config = dict(
    n_head=7,
    norm='rmsnorm',
    attn_scale=0.173,
    init='trunc',
    init_std_up=0.0276,
)
Each number is 128 + 24 x the weight over its row's rms, rounded and kept within 0 to 255. Layers, rows and columns count from 0. Numbers have three digits each. The size before them is the row's rms in percent of the matrix's.

# down: layer 13 MLP down (transposed), 1792x448, rms 0.0869, rows 1056-1155, columns 128-191
# up: layer 13 MLP up, 1792x448, rms 0.0819, rows 1057-1156, columns 128-191
down1056 101:159137184112130124120149167128137115139140099170112108175099173197152111118109185139118105144141144134095073125181126121159150106143139124116117114090144113143150129182119091114098145100124109
up1057 100:138119087133148128112136209117123159144096112119156127155124151147120166188167149117111139112117146121117146078117109117108115134108142103123122165120145120121157129170104119104138142102107152
down1057 103:144130121139156129161119126100147177163115125101121088139082059111155106116122138131125109146112117115164089138128139124104083103110165142124108107140158151118126149105176100148121144153133163
up1058 094:055150122140137157149150117126105118153118149110130067093082129111076105135072170100109160148082150084106123128151145128081118116106158118106091157126129129106126137162165172114133145099121120
down1058 093:152124089123127130149166118136131089092148132100145120099096128171092120133119152093130177131131136136149110166134153155160105078129152110144094129141138112131157152106124138103116132133107115
up1059 105:096132128111118154098115125138095129133148094117122138139078118147144138106129072159147098156087137115116130124090140133134090091157117143126136137097135100168147122099143154108102139116120117
down1059 101:122122119164117170115084128158171124087175171148152144088073111161160108136082134150107120109084102108143152129166129110109140143155110123121132143149129199143109130135167123101088129118079110
up1060 099:120112136175128144147109108164072146137117089125170134148145132143098149069126146092143156123147186115113119152088122133120118141130102156159130163076119125109127142136131111112149116143115153
down1060 092:120099135128160110141126135106056166173131160129107152168087136133110162176132133138084117166125120115112122148120132117146102098108132130119130139100168104125137130114158117167149113164159143
up1061 105:131117119085127150113085134153130114152134135147109128122155138148071144122146133117130132080106111118118117119116112169149112163108095112136133134140143110147128141106156121175120140128128147
down1061 099:125093092120116119139117095106107164157117105135132142126100144122121151134126094119115145090117135140112153128139124130088096117122126088117125152160114105131149064088121156129130151178108120
up1062 110:101119103103103144095102174142124107117149140121109150191095100126094116118148112151115116120140130122133130111109117123110116137122131156142141120145149114091088117146133157118141116122126122
down1062 097:129077122124115119118155126128120130142124143148146093177161117131131178132103180114135145113126121143124102153159104132133129113145153126131085143146128136168127134118088132107136149137102092
up1063 105:167124131138139146123138112133107141168122147134119191130139158107076116138135137105087102073122128119147124152098076159168131087175100143147131117130119153153137126110109125123158148113102151
down1063 107:086095147131141140146104173106128146129132147132098202118127077139122113124158129151174122132121092071113150121108136125123124126170111158123136139083150148101150131135141136160080110147166175
up1064 104:077096102115147160123125097164109116129126146168103117144090124153109141094100133103100078114141119158137156123095152127138142107152130145083121111147124093138086122136158154141113140096127144
down1064 101:101118154152139165110142112140124085127135138092114125110098149131113163150140117112137143114133143105168136112107183114139111104157115142106082119100130130182135159121121059114117112129117143
up1065 100:116111144147112156130131144141157190097162142118108118108124134144107089127129137098142123135138130120194142136094143141177134123127121126100144135125153135140132173120122141114093078118124105
down1065 101:070117116134113095064170101159100112115150109134137123153141095078129106162161173105121120162166137138150119112140094089187136115141133111130119128107127100099129153116156146120178154104169080
up1066 091:123135122132114178141189121101149137113092146118128151111123130141152166135097149123152111121153121139121102179111097115069153115126142121128124139103160080142166122135121141093129145114108164
down1066 093:114122108141114084199131142166129128106107073125159153038102132104080119120147100148133160106096118119137124165094125143115157146079134151091135183143152133142118125104140124147165106111181119
up1067 104:160120091110141201097148084151122167143161089120133133145168138130102121119110113186107127161125128146114131146132126120114132132151131148101108094093157137142138168104114181126157113149099076
down1067 100:090156104128117164120146124178115100104124154144124121164073129100137115108137141179151100147188158097130100107106110146151155120173105125076100114145130166125160101114132122157102124114104142
up1068 096:117138134090123142147125130209117091085126166143117095153141149137157112173108145131130149146135136104129118105122128114146141127143157124139159118125106143158149143143104135149164152105134105
down1068 094:114178116167101120113137103157104108128113112146112114169190145153112131143114142149071133129132108157144119144111065126129098151159097066109103128148137169151102116099151114142155154112126110
up1069 100:108127128119139121138143127148143169104136122158149103144104149090152152139106084147135156100107132108071171137122101099177084116110103151144115160131133167135081153136135091179084145103115137
down1069 098:159122105171168102119124117110188124144100150101097107087115116109142121111122118142146144113126126103100116165114115060162116143134140118169106140135120169141141125187123131086103128139142153
up1070 092:087085155127100112178109125138125074129165146129137158135175105119145100096145080170158123126160135080139105089114115133123075143118073137113128112114126097095181103148103149114143130093102154
down1070 101:105138128122122076115105159160151119107093136129157112158118096106128132099142135131107096139130123122115090152116112148149136142124120161102110133121133125129180082128146123120131116125142066
up1071 092:144128127099082154155129141123134138145160123123126130151107125125158121089125190151104139149128117165097117103140119150146125147137093109127131129121101098151101117116134105116101114118160140
down1071 092:082118160126109111126178127123103136107169122159118118146138118146145116143115097115072103147123104097144136115108161106108157179164101104119165158128118120124128136150112097094112133107117192
up1072 102:147091100153138149121144094171167139084108146121142101139104112144112140090122165161163112149107112102110096130113080140134096102151132132097143137147101097145143117137149132146086054126073134
down1072 097:120062151161135144156111103157120134155172121139154124112116121117105147116096136141157107095145170140133093141130162121113175074106144127142144135119086105142087100125145116130128106166131102
up1073 095:144141106182135111093108107111153113123120091139171098129131151102129167110128138136114089142111163137162094098111086131129157115070120129125122110148163143122078106171139121118116120158117135
down1073 098:157194117101092111136071124148153110105112112115157100139108101162134147130134122133108111150160164111139100106085125159127114136107116113065148132151101128131125138150161130104110132101154136
up1074 104:148132102117119117160137111119173148106116129144117130150127080166124136133134138136127098118102075106133116140120163151102133118139125150130124091119166115141105121148091120130123188127149109
down1074 099:107090157155142131121183095138136137161125150142095122135139138120141149144096127140152128087132159121118131110108152168154054146143070155137130131140131186154138134139134120165148133095138104
up1075 107:161146137114135098123131126093142150115127110107143098095155150104104152144114124161123135118123118121137138123103111105105111153140099128133102142138134138144104159109127111132082159120101124
down1075 104:120159141148126141116114084153122094138122095127135143101111144147089115086118133111135145110149115145158116135131167143120133076130148182114157103137129161150116158139149141130069085135085127
up1076 088:134082150163135110127124173122089081120085110096146102099068121121161097134126096160142086111150128153106074140136079144152152175111173143123093192136115118160130100124170074065104117119159148
down1076 098:114121137124157136125126146131140145127102085138139123108115103082139139116154116098146145141126110149120112135167120099071108141129107147088114135178135169119119150151138115136140116130118093
up1077 097:110180114124154132130108156151108082143129097131161142130138110140136093159123124104082141097135146078146112121087121129111123087097129138107117111140128167113097152155133105132145112185108150
down1077 098:142106150156093185134107094146183147113087141135118167130124136122103131111148113138178130099099142138111080160133123127127128089139126134167139101113127151108091118129112140140153112075130107
up1078 106:101124117104133124136127097097157102168105116169127112102120139137069137140128121120126121119125084131111124134162120129153119132100105104093151083111136156154117140141106117134170092105100148
down1078 097:114103138145149103138126109129132097185149085100124145072136139152097141088123130131133111074118163143158135103151134134137155090181143122127136108120150103144124108127151100109148095131139092
up1079 086:124164108119184137148147120161103147126118083121106121111077137122098143105107107145148155148068122119143066149145160134115125083141141151178151157140144088129096162075087105145133117082143120
down1079 099:142151119115124108125167139131113123099129127103137107137116089127123156090140123135108119095141101141140139127153130103125142159137158123127123125156094162098076133152113115159172083106124129
up1080 099:137119143113120166126158145101099100148136125128092112150127156155141158158133147147184120108139107105102126125148105102136117108163101167130112113153108094146107125087083155139159153152118162
down1080 099:138137117085137132100151113138114119138136147158141140127139104129112159154132129107143147126114104109117130111110084122144127174134152123113121122113115142110135156109151131120167143149135145
up1081 098:107108107146107121096151101151112095072139148092093141152099151128078153148172128116111177160108138125109161114094146111107142126133130126103110112158134129098108100095151175127125151132140078
down1081 093:137154137098130132103122135105149121137183120134160136098108173135105121150098103126133116162159146104152136121123140130109142136123127147089146135136145114113100157138108120132124118092111127
up1082 105:145086158160135116120159126126134152133108149142156095147161133144122163128138150121075154151102091143099140150103135137128144076159126117097119104143151138114118122151080130076144167171098115
down1082 101:100123154157155117111127141140161126126098127161127147169127127087129113094111155151100142102128138054144101115147133110122117124075136153140122092151125124109128089139132108101143129126110142
up1083 102:103118157120126152129136100146134126095122173119126140094092102109137135110157169122134113162148131122124085125111112082117151075134122117155150146060129101161108151141093127120128124183154148
down1083 103:095145128131142104136088129095106145145157121170146114160134097147114133122147142113122142128152117109124101143082168158139105159119109126136150145186185166114150124152115134119120123127106156
up1084 098:108144156139121170086139120139104119121179117119125130139077131125112135151146093099129145141169157105103119109166078115153106149114130151112100116137120118120113114110145114109148139119174138
down1084 101:101114125154136144091132145140131174164134121128153134115120118095114115185098133120143113109160118147135160085124096103128159131131181111156124136119094095102142121078187147071125114152115149
up1085 097:072107088104129150108115165148109130129082139126124116113140162115110143109133126059114120108098133178105153155151107110146120116122113150101104126145171133110159140085122168143166138139135161
down1085 098:084101093105120195130158143172141098158144124130098149124144122119134126090130115089147138134128133134095167138125129159159148148119169148151151153129122105121148121110163197123191097154128133
up1086 115:136135123123126166078125138104115114125147126155172145128128106142118158128127136114144147145128082108135131156144117101110176125102143187149134096149215158164114101115163131163116105148132166
down1086 109:123104147123097119136079140123130095161167094144127165154084132075115117090120157132117130091113144161101146136156134168163161129154124147158115103132152149149163123113076107108166103154098131
up1087 103:169128123160117151089135109183149107127131158142142135107129129138135158108153085145190113117152123129156125114074110091106159126141150127165156104117119149145121102113145141126161148126116101
down1087 109:121153143125143093057139142179137140097121085151134097163124164134177141123146118123134117096125126130160125130121125090119115168149118168097136139133114129150126070136129078116131118099103154
up1088 105:105104115093130122124090151130170109139122124147123127129111123100120161105142136102114125121114163092125144135147126176142154125111128121127126141141139143144117138140139145084149149097141108
down1088 098:102113137137151105155121101132139123149157072130148110091135135136125159143134129090076150143169153145140083102152155146126180141119095133108129116129096123158128149114121133120106106095148134
up1089 099:119116086160140119104172142124102125163123164100155126128105116113123126110149110089153128108110150124115158170123094126114166089115111122125100086175145106181127098101149133125132156111092151
down1089 100:129112091105117117117134176119159155118068111129150165149110109116123141127120127117105157154103159120103172148209099122138118113158136106131093148147136175117117144169111128131149121101146145
up1090 090:104100173118104102155149132152138148145113113121155104126140115115166118142125104143084154086155105125119135149101123132131142119131157126122091145109173135081146137101174123105083147125084108
down1090 098:152102145160140147144137098109139118134125157118168145148130138149169102119153137114106088145129114128101090156056126080135109147160115124105114125152144123113127125149132116139131118117094138
up1091 095:155105141132164132074145143176111133140099148092149166101100170102113121117142107108120161133116162116180123096123084104105176116118157157129155083138131144119138169159098117151126112068170093
down1091 097:128137114073109128079169149089118120125119102104108149127144069129131110135176118152100117193150151118088135127113078146097143099136089132143142142109135123108129150151138136138109154155136123
up1092 096:142110151151111079107093157173114134115137184113126119107140117098156131149144142142138157131172156075154068127183128108142081142096106130159121114112131116100123070156127147140133126151132128
down1092 101:106095122130183140118134087106111139108156063096143111136147135075124166120151093148096134172094144138154143103146121128098191127093137143112129142126110143111128090123105176098128166141183122
up1093 099:105161097121121109124129136098135138114174106139134083135111127097143201123105215118144118112127121129157106116090101118128144093110164134113088129109155140153143133163135138125099149082085164
down1093 103:144112153127111130124125142147141129131118135113125172135128127165113064113109132168102112142102133137088163138136118113178100103143126142138139168178104139100118147064120177149120140122125100
up1094 108:097140138150093133129119111106162111086095116173098149143125120100162104092107129135139140117123100167187174118137103108127144116126167157084137160174134066119120143136073127087089106123136133
down1094 105:111144126133127116117165099115112136105138134129137117116116105124125112137096093116100116089145107111134160153099102129145151153156107152070105101108136116144116098129113126145124119159115111
up1095 105:163115077175141157096124067099116122103155116163125105097067140139118120076164105123133145093100150142114120142155114135143115106148146112094163154150098114128154132094124123128179119125093146
down1095 098:102110151165136152088123075120143139123099105115134100133145120130151161162127164106101121114164122143170138122111132158156108155131161082159109121147108121115169177150113165126097075160123143
up1096 092:092125105131143100174120198153174142106167119135162109120132099127144105111115128131110155081140115109145149138112091102119141136109128137134110116087183139114130142128143099133125155138143133
down1096 099:122143125080132132130128158114159155123067091131154170143139133096120112138124133171138088093115144150123176103103105159140085169140145142168177102144116110119143159101139122111096084160092090
up1097 102:143126074097122169121113109162092119179149167106166127164138135108116148140170123133124150122171086123151129163132097140126137133137154107132120161116141168065161135072092143147090107158163095
down1097 106:091153097129175123144130110166128135096185118128127124134152112125099106146119117138079099142122112112149127148104129144117083140121159159170130095112115154125112107098132140156124151121140099
up1098 120:085139144130151124148102152158107143145135093132151107102139116116094123102099119143133128143137112111120133153160133073109157139178159145082101091135164129115172153106168122168142131123107123
down1098 105:126135160132163130091146122138139160146123116136137125099101138129143153157110133104106155053104119142148103127134110130092162084106154125128117137107135112134123141145152136135102126133123121
up1099 096:109116132130145106109095109150107139132095125101111163142103095112107074127162135084108142081115103112138151136093147120113084121187156090154106094198158090122118104171154110143158107139153111
down1099 100:106122135119155140141149105112119140130121170129127119091114139115144111124156130111118164077081160153121109123104213108125111126172163085140102102130104112128142117177142130171160145112113126
up1100 100:142102104141128109144119118098101152135130152097121141111180080132176115141081117137113091143133073121152158164110163107115151083140114151114121111149115097174091082175116144122152149136111128
down1100 102:141081109138138072152092121092098085111112121136113142139164128121114136166091144150107157136089123100164105127140170079112106088117135110102149148151103165131109094094092137138156164130150150
up1101 114:111086126133109119147153136114167125176121091133134127078131162149173144116118144141119097137120077119123133155120115162128118101135117118112118153124114109149105066102101136108129136146061125
down1101 107:101108154156115102114144160124111138139080125133141171106095088132108117120139101120129122158136145117165158099062076131111120099096147132122132163167104106137106157131152119135161144164137111
up1102 099:141118086151102124138144131071131113125105129117109154119088119132114140100114179159120139110101121116120145142123112124116133154106126147136141109108112162061128143105107135143133136084134121
down1102 104:073124160100154091140127123091153142126154090124104156095121088126119140161133126167163129136121104156126155115176140129180113154106174133119155137094140096108150128113149094088145127140099137
up1103 103:127125106107153155138182084099131148144109065142130115157110139143073112103142113100103150112082097146143175122135092137137137131137115141107122160117112128130145103210117093140176162146112148
down1103 097:110122127105129138131147141119087159155140102133104120163121106148136137110130092104135135142120144097159136127118120161136156142111147120119147115112129125080149111094121113155152146144107110
up1104 099:141112127129139104148136138152153168119180116153133150103157118148135141108145127143143177137129183187146137158089086120143136127135137105142105125148161092124113149113137111125138167137079140
down1104 104:119129109103134141116114106125100129135148169153119152140096125136115152147111141160150095162146139182122131149154132142144158157092141119091146124109148136110120117128156118116126169107135144
up1105 095:091154132084116100113117118095097127120116142154146088114107094102147153164104162131142097119145169160117144172134107100133161123147150134148091088141139153149122141146125134149146128133134143
down1105 100:096145099122123085109120112149096182118105152154148131106114137131111132128121103164135108100154175112077133157094110123147102133133123144121142141142149119097143081077143098121136153139102097
up1106 102:125146155128129134144157110140147133071150188107136126143100093088150121137151159102143157119130072126152088156138106089153107091134138103115083124142146185115125123127133112072133125086118160
down1106 109:125143109119152146133134134122118126084120130100122111112134150162168148099125102114088108118184076159108104129109113128148133087147120085146130092124106181097114155184104124114166110143180181
up1107 095:111116147112102131156140091104144162160104113136138151130107124125170106123098127132158082122116132131103127141103128129091129120114156087102105154143119115185146121149128149134181094093101152
down1107 099:143162113154090137141096168129138150110132162115104169134115128108113109149100128115119103171140110154097122106161142101137129177147118135110112138128124119157129150089133137118123095136144112
up1108 093:133097138117177155106139133159104104113101135119116124104087130120124119143099132136107158170094146091162120128150117157133130170126161128128131154118154060155119135106095094115118135114110159
down1108 103:096156111128128160129159107164132144103088133117115151125131138107146126150100121120063147200123127076130170105139127123111168132133136100132111162126121108116131129112141083124124104148155097
up1109 112:137138097118134151152182139135106097125159117141154157143132153109141121141105069103126131153103114103117135154135119119136142131170138153136109095086117147129144131087139148152206136096085113
down1109 105:122159127144129125130181122093136135135162125123127142144126143125130149146158071114151142192100118147116119105095172143076125132096122133149153088134118101134168111122178120108077146144126140
up1110 101:116139125104152158147124150105156107128091160125109158113153110119134137155117098094119095158142107116074116112157083145143064152102144112114090162122146137111103152137137146101141185123132141
down1110 101:063084118162120134135121119122141139131116118126117139133161191157137136125163110092178089111139122167132146092123114092139110133123144118140155144100112132120150072093121120119114099150137090
up1111 104:140094107098074099094152180150061127109140110168145077143118128104141134116120104171140167125196147140150097154147113151160121118143113139129169120107079125145131148122135167075108114125095134
down1111 101:124154144073142090143143150146155101139073096135136123116128101126134133138131098121134122116153130054135113154168135128146104138115162180147128122097155128129135139131152113170120115091139140
up1112 092:137134085100108125128124150151114150132107104143141115101154129118149105111118136135116158118130092107144161142112165112098120111165103138133089110144145126097081145153137112124125126149124139
down1112 102:121134157087136111129118149158149131108120121112144114135119117143105146112119123133129128142109121108154154165110100113107092104153159147086135107156116109116153131117128137140085153150125087
up1113 104:143117174159114088163091101108111125095145110110112129121145149096116097177167131136099096093155113130139146136124103117108114123140136090178126139144137078121080112103093118132146078157140143
down1113 111:125131111089118135162165133161122110147108175145147108123100136070180159138144102104147141173142140153125170116086112120087171087134119066110102139066144161112125079114124146136108147097101124
up1114 098:132127146150134111119149165137131155120129123146150142124118131124140142157130116133090182104145139119174129144100157147136152111132107165155129166120106163151136127103128084125134096084089165
down1114 097:107114133138137126107116120133105165164120166097112107127148137145094121105126155120184159107105115126168115109132136137133130158156147124145120150145131150123186123150142140171174169159184145
up1115 106:127140162119104107128128104169126106121148145129123099130140069114130114093137114132059128135105111119154124132137108140127095110122136117110118113144169132136130132148125184164118115159140124
down1115 102:115110133123131053133120133152135120142153153158126111104169164155124084153175136095134164094128169113131177137116101133162116131120082110126133087116159116125107133098121175099136126077192127
up1116 108:180118142080121108146113183165139133147115093099086138128121121088133131097142089105106097138135111131112074152124079127129139130127155157115161071179133112126163144106122113177130150113141155
down1116 108:134147125134155098138135142157187115133103131132104116137083139110162116137163130133165128099136105149081141151076096162146130099127166146086154134152156129148119150111181133113132104187117121
up1117 093:165154102128110078135133155140077088143086157098132129102129087131145148118113103121152075107108147106098121108129134103171161127104142106130149101146125133129139153114219133117155109109147141
down1117 096:156069123137130137124180131180126074123097103127090116101121144104150121126129142157141146135073126109162109160102142145108111120111135104108133092082117092095138112085139130111115140119130152
up1118 097:119148172137125100103110122113102130162142112103176114153081115118126130113147139099132140105106150114138142138144119116094095139110174158146166089120122095123129175127130121095132098183191137
down1118 101:129083084129116157166131158160127141184128123091136096139142114113106104106150133129147093089162145129149136107154088121080130155139115113150092155173077124088115125160149114092127105136185157
up1119 099:147115167159137157133166095156114104119161124157143160149133141149101158124121126120094146153139108121150111119104087135145129125167110175141143142115137086149114118140109150149104045156115099
down1119 104:106092106100147117111116146113130153137102154140142098128123152159125118126128087145148130114114127139160111163144106144084129095121092123151129124119151086142119138138156175125152128134097136
up1120 101:109108136154140157157121169165116128103119108132132096091122128111194182169142081113098114153142106134150065130121114112136115110107123162137194099132173132142100118104137136125123140129143146
down1120 097:143112109113108144147101156154164135165145162123102122124098157114120151125146119118126118155150130122146113121105127105168131135107131139128156111158132138134114163144097157098067118157086110
up1121 108:099152082097115117109124114138119157122155072120107137132118096127106146146136074143145113110116155081146142096093177118129101118108119096135140143133168099166118104133125167141128125154115122
down1121 103:137112124112110113130111130132142105127081111130117101122126127134130119110140137144144130148143065120101164133119179151098125093121139143146138122125124172095168127118130131117110083160061096
up1122 098:120109135094122108168135109153131101122082161137153166116150117107090129156116148109087151116106117147116098116164120127174149131096162118153149117091170105108123117148097137084126150160152129
down1122 097:121095113129079113166141115095123109138142147152154149174103164139105129080130175144152138160093145142116129136119086104130124121127153127131161139096113105127152135153126110165131138159123123
up1123 102:115097109155095131121166126131113170170098090109174104110110131153158157145104133093108182079143122131109155125122121135159085142098121119129105148119147142105129138123113126112142119102129154
down1123 100:108134117117101075196096109126134133118156110106113180115065129147099124126111112133106116132127147102135127080170135094120156135145107099142107132147127153109120096181123105130153108147173143
up1124 099:142135129159131119118151149109113096109133159121114122106075109106148111138117140167088119137140109129171118141066125103110152134060112149175169169110160129171171123174151089136083074117120131
down1124 109:174143134209118127098144129089127166135121141152134068150114130138071101123093180155068140107091126123129113138156130117114107156124169153125147103115125120114149127124105133165130141152128069
up1125 094:127130143165138156146158131129107143118148150127131127161111153091156111113137107121158115079138143129091118135144145089145137134161129143104105101104146171121159113163152092115100135127151136
down1125 099:121118119123117180131107124133109134142202095138076107138154114121129145167170157132115130112105095138109131145145117103128104119136130104142103113105101162139102149148122129133152121134139161
up1126 104:107136099143144135131115107154095139110109088136104137118134159139144137112123154086180166107141160126160133132102150091119165163108145110118094141110113163104137125091100102163171186176126127
down1126 106:111135117156166125152126081126124154161114095124154125124145121148121109170117200109114130144163102127118168103122150162127120091130131147117136122125128157149075139077135138118119127120112124
up1127 094:156108122118113090120114105128104146132097075135120094125164140155117141108084184122153127111117106177130147155162135119161109129151107146133137151090122150129148124099148148157148103122114140
down1127 095:122114116136176093158128139120098097118131103124157117097119156155093126151122088157150171102142098161169110181088151079130104145140137134139133105093091157110137138117167105110131176199172074
up1128 101:150125133100120158118157155130092113101131134116128132131102108120092105097134146097127135112116147102115124120118179142133119138147111137148155101101124105134120093156183163131159156135100150
down1128 100:103131140140096131106160151147097112099106112093168126188122123129153162097098135147155186091120152145115133131158166158150111086159122151127146121141081172142120116106176095093105126122122153
up1129 100:130148147156165095132125119138127079162143130136154172129109108114157146119123168165092145094115147120159132108145094104117132108125155113112128150133116168152101146135150115127088124111103116
down1129 102:135127149150125079120097124131160116134156150164156143160137157100152160131054134096108145189133119121115100116158131109127116091103119116140138148132131101142160128076180135095130133118168122
up1130 099:126126097120114103167126175140162127163109107108085106143161154151099166106106114147169171113127149117143111160125132102121094132118120163185093145153161103108127145091092125144140144120131182
down1130 096:103182094148099118144133120117137086107132130130126137088115106103121136101084159153133160107134150149132147132133133157106140168118129118161092131085152126118078128181119119116117098103153120
up1131 097:138173099123168177140127170127130088146137127113114147123104168155131112083137115128146097092094139115116114135128106108103192121140115149124144133094144093154152159108146140127125122117098143
down1131 094:118113091117133146147102132128144128106103119056154114148155135174115141118153111114122115161161111107099170112131101119149125127152097142145191140138132124154138139138107131129099166130155060
up1132 102:133112130098124148132127114136140150156124110127125170135108111186126131150125159138128135115124143156174024142084090102087190110144125133152113138098169127158115154133106121144147157103111155
down1132 101:167074079103128127126110155114105142110126155157120162103150135126123153152101121163144145156148136157126103137126164115083131125135157133141129112135171105156155119162094115121122115179092143
up1133 095:121155139133129101118105126182184145108125105166128154096072143139157144132142128164128095116126125114130104162132129157134143103169137115115111116142126120160110091144145135122152150148158152
down1133 099:137121148068137149156147116143149154137154117151139128105127127124108074162136112141169149074132165119164093138132155110137128112144171145182148107102132121150134111152151146087134115136099162
up1134 097:120123124126152125106139094167104131100142126121128131092122135107116167128108102106104121134126133161138113084144132133117107117167185112147116098086123117059080095115131115090148107114077132
down1134 098:116125143118144144126155136151100116101122141081126154118117102085167090137088134077129156109110094119097110145147147125186084109148132136120141165131150144142065113139145128123087113147118174
up1135 101:116199153153136088114148144153175155169113120091140050065130113164078114125095121146114136119106141120148119127135144151107110138160115139126141140100168067179126175119145140115139136134127148
down1135 100:157149187155167135116106132135141109138117102137140113119168091137125161089115141137093138105100130135102195121169151151129102140170143131138109116158101158107100138107122101144162165092111117
up1136 101:137120154144127147066118155096076096127159118165111119126110168126142171131110109118108105133112109156116124145137163131082103160098117102124108121115138137137112160120151103118131074127155108
down1136 101:101154105108151116078156152154118099128167149086121114087166166112163196113110131141125145147128103137102154161148157117116122123119178116143125159124133117128130091097124097141114117152135115
up1137 089:145135131120146103121164150126143096134143114104090167106140151125167116067117101116111146131153079137139122118095112113143151148157132179096127103172115090118108191123107141133183113127151122
down1137 091:095129093144142152140137120154183143149149156142123155100113143123170066122115107175124110125159116163157142060114123123110088122130151134141120096122120135169104079117120140100144116087149119
up1138 092:141094101166114133113130151114148132129115134139148096124177137108150161141145155129068137134136136098110145156084103080124171111144129105154152109148120166147104139119115126128171149162151073
down1138 086:135145135128144161152096084118135105103137138119131113174151141182139097202106106085151169121117114120095121195113164189137123119111115131141126136123115128104103117120071127131181123119167155
up1139 093:156127154129093144093129086098138105124097131159160132115113124147127176134118118156175130097139117162171126125140138135103117152133109127148096143151135094141143134135103107152119135133102145
down1139 103:167112116153126170140154105137091117114079134156155118091123128096107152137107118127121124093089159161120127149117099094073139176091102170137129165148161110119114105149098133186124130148102148
up1140 099:141170102183090148138128163127163149120079111101125134112143148091082167145151133126147177169126148146109104142160108067091100095148154076090136100153097153144127127113100102121124168163166113
down1140 103:103144122112106112146132117132151168152108107099117114168161131145073127148137116126157137173107100154119137174166156123091123129131134111163083100119083114161162136078108147114103109096164140
up1141 097:136123151152110143133135126115091138130127142174131152100119137168189153135128098112128154122157144130122137161119147116183099157104154100139097138116154120118098131133149125124120135089158112
down1141 094:089141114117126105133120115149105150157115108165124160124127116109095120115134138145156104132121141110148139129131166108147130132129174091140121131211102140139140135105092122174120128093153130
up1142 118:125150092104092097140155111109080149103124132144096112143121151107128107116099142092154095123121147110151078153142102138121166123094160122141127113131098155121163131103158161093140098150159098
down1142 115:104146107175146094102129104132115124193105106112194120120142088146174083098103103140120115156104131129049140103104144148142157129150133132129119113128135091125083107149131098117087140125108162
up1143 111:099152139150174113104110088135128172171083145116131104085116117108138145155158125114123104150118093107102119122102150119117152121116136062085117132161144086107156150167104163112146114134125136
down1143 094:136111147141169129112128097121073122123179102089133126113127156134111123154117144125131127075136171138090101094130106142110130137108147141097109122164113129168162107103185081120099114127110106
up1144 110:150077140117108064148154134131105100119107105148143104119135140156098093126115120173100133106127132137122127095095127117073097146118117055124129153101108135141107147127134166166122136139147129
down1144 105:143107121142159137118167053137120119121110124121148121102134139105133140119145094112104127165128102128132061129099119144146138138100117130124158139096101160125115146129148125128170168097103131
up1145 100:174084130121090150126116135144167141097108087148155110184063117132123143128167142084069148129116183148164129106117116144124121131149134134102121088180111145132084146089152150145158116144117161
down1145 102:146147155144131102114142147136101124155140143125108117118084145160180156129090176147144090130112130111129126093138134128147123118149114145156096164112108154181165123132121102109111130111123156
up1146 103:123125154108094101183122123122184139143170094135080164135077127128138129116154104132122138100149115147162121098146149115136117104151175099137121134096146136108135130119110157110102144169173192
down1146 100:147173110141093151160149098147137123119125131139126117120101149134098141101147129130107100158124102138117128116100161144156127131128156110109142099118139130059130147099110134119139165166164133
up1147 095:144122148135084107148145152088099118094089161154184144137105162154092126127103126140080130114115129131138112164067070188134128111146153167127143131144152127133138110113149139125140146123129132
down1147 102:116099096142152130087078157127137121131123110130093141193123137114112153125100144153146089163126155141133132104100121115132121117139125126117168116116184153138120150128131120157123124124119116
up1148 102:096101137119131129134147150095141138143123123160119111155159121114161117108164126137171113126115087138135137115110176135156132163162114136144119096103136128112096141155153095092132155110143186
down1148 107:140153144105136098118098163074104103073113153101127180120113125143143132121158115123158147092151178143145158143137109111094160136147126098139122132109119101134119128154142107127094115164124116
up1149 105:082111124101125145159112143091107141179123127147104137119146117101134124113101117167178138144107152162111118153165130160139107105147134154175147170153145143122107139138100161134161165188125162
down1149 105:148150155144121136121105169123085172112137122141134119119097126130107188170123118160116142156107150103142124115144133113164090115134104167111118164136170110125120149119173117123186162132131144
up1150 102:125157146121124083128132147089104114131138166179070119103132158137114083154138107128137185130145130120148130122150142121124099138091171119145095136113096108137122121144107094144112122047122186
down1150 099:162178118123104160077108151112145185142123130106100153187107131124111158096155110106095141155127146126120110161133123117127137112087118095079162143108110114090149126166152142118130118115124132
up1151 094:123119185136149129130134158143111145141073150141182129179116114143120127109152140097148120121145161085117149117078109125174183165081133161143132128096126094170098103127162087149106116116111130
down1151 103:130159125129152122117135155167113088134134115171153111134098131130090121175077124137099140105133144098139135118091175143159108109129186124092112167092137098117122072087123177104111164097150152
up1152 095:120147124132111113154143167098138140122148128122166133143112114079142167105123109125118133106126093154172131123117142112114110146146122120097113083145121121135112111116141167115158133108156101
down1152 094:121101119144127111158110137125147146117123078110115130130136110141155148151142143178109178132147115154144134162131132134081090162088194112130119108104106110128101179159128139156081142113127118
up1153 107:131147113121150125099069092126125122159128120101114106110143131146104114128136093102134130150119114157131115154128106141116113128117093133155124109158133152073099153147143132104165104142116125
down1153 103:109136189103151114118107097132124123085166111097143166102135099113113156100133128108120131152152106185151082152110154131165099159120107139124134137131131148096126132139163093088155112125123095
up1154 103:168122148124113106113148106116138155135100145158125184117119140154151146140113139149156113147131122152143165153123113060155144148147192137110122142126093145098148098105104130157113163171112155
down1154 105:144105124097097106142123118139125152141136105131153135104101121171135089084119109150162136150145131115154104151122137130167135116116154107095130122086085089091147125112141096111137147143129146
up1155 091:157154116126185111102124152102145112150139159137127148133124125124119086121100101173137139107126106121129073116154133124109136114108097129112139099134144097069118171128130112127136131129159116
down1155 099:097150130128169103110077203121130142129156175130107151173096131054128109156136124109124138127120139140147107138127138107134147097160148127089181142114133140106140099127136101133099115112138154
up1156 094:121151151163094099153126131133135092139133175176130139101077121107139181127132137102132157100122147168096154114123109117134175128135135129115111101118079126151135102164121130091170137159108113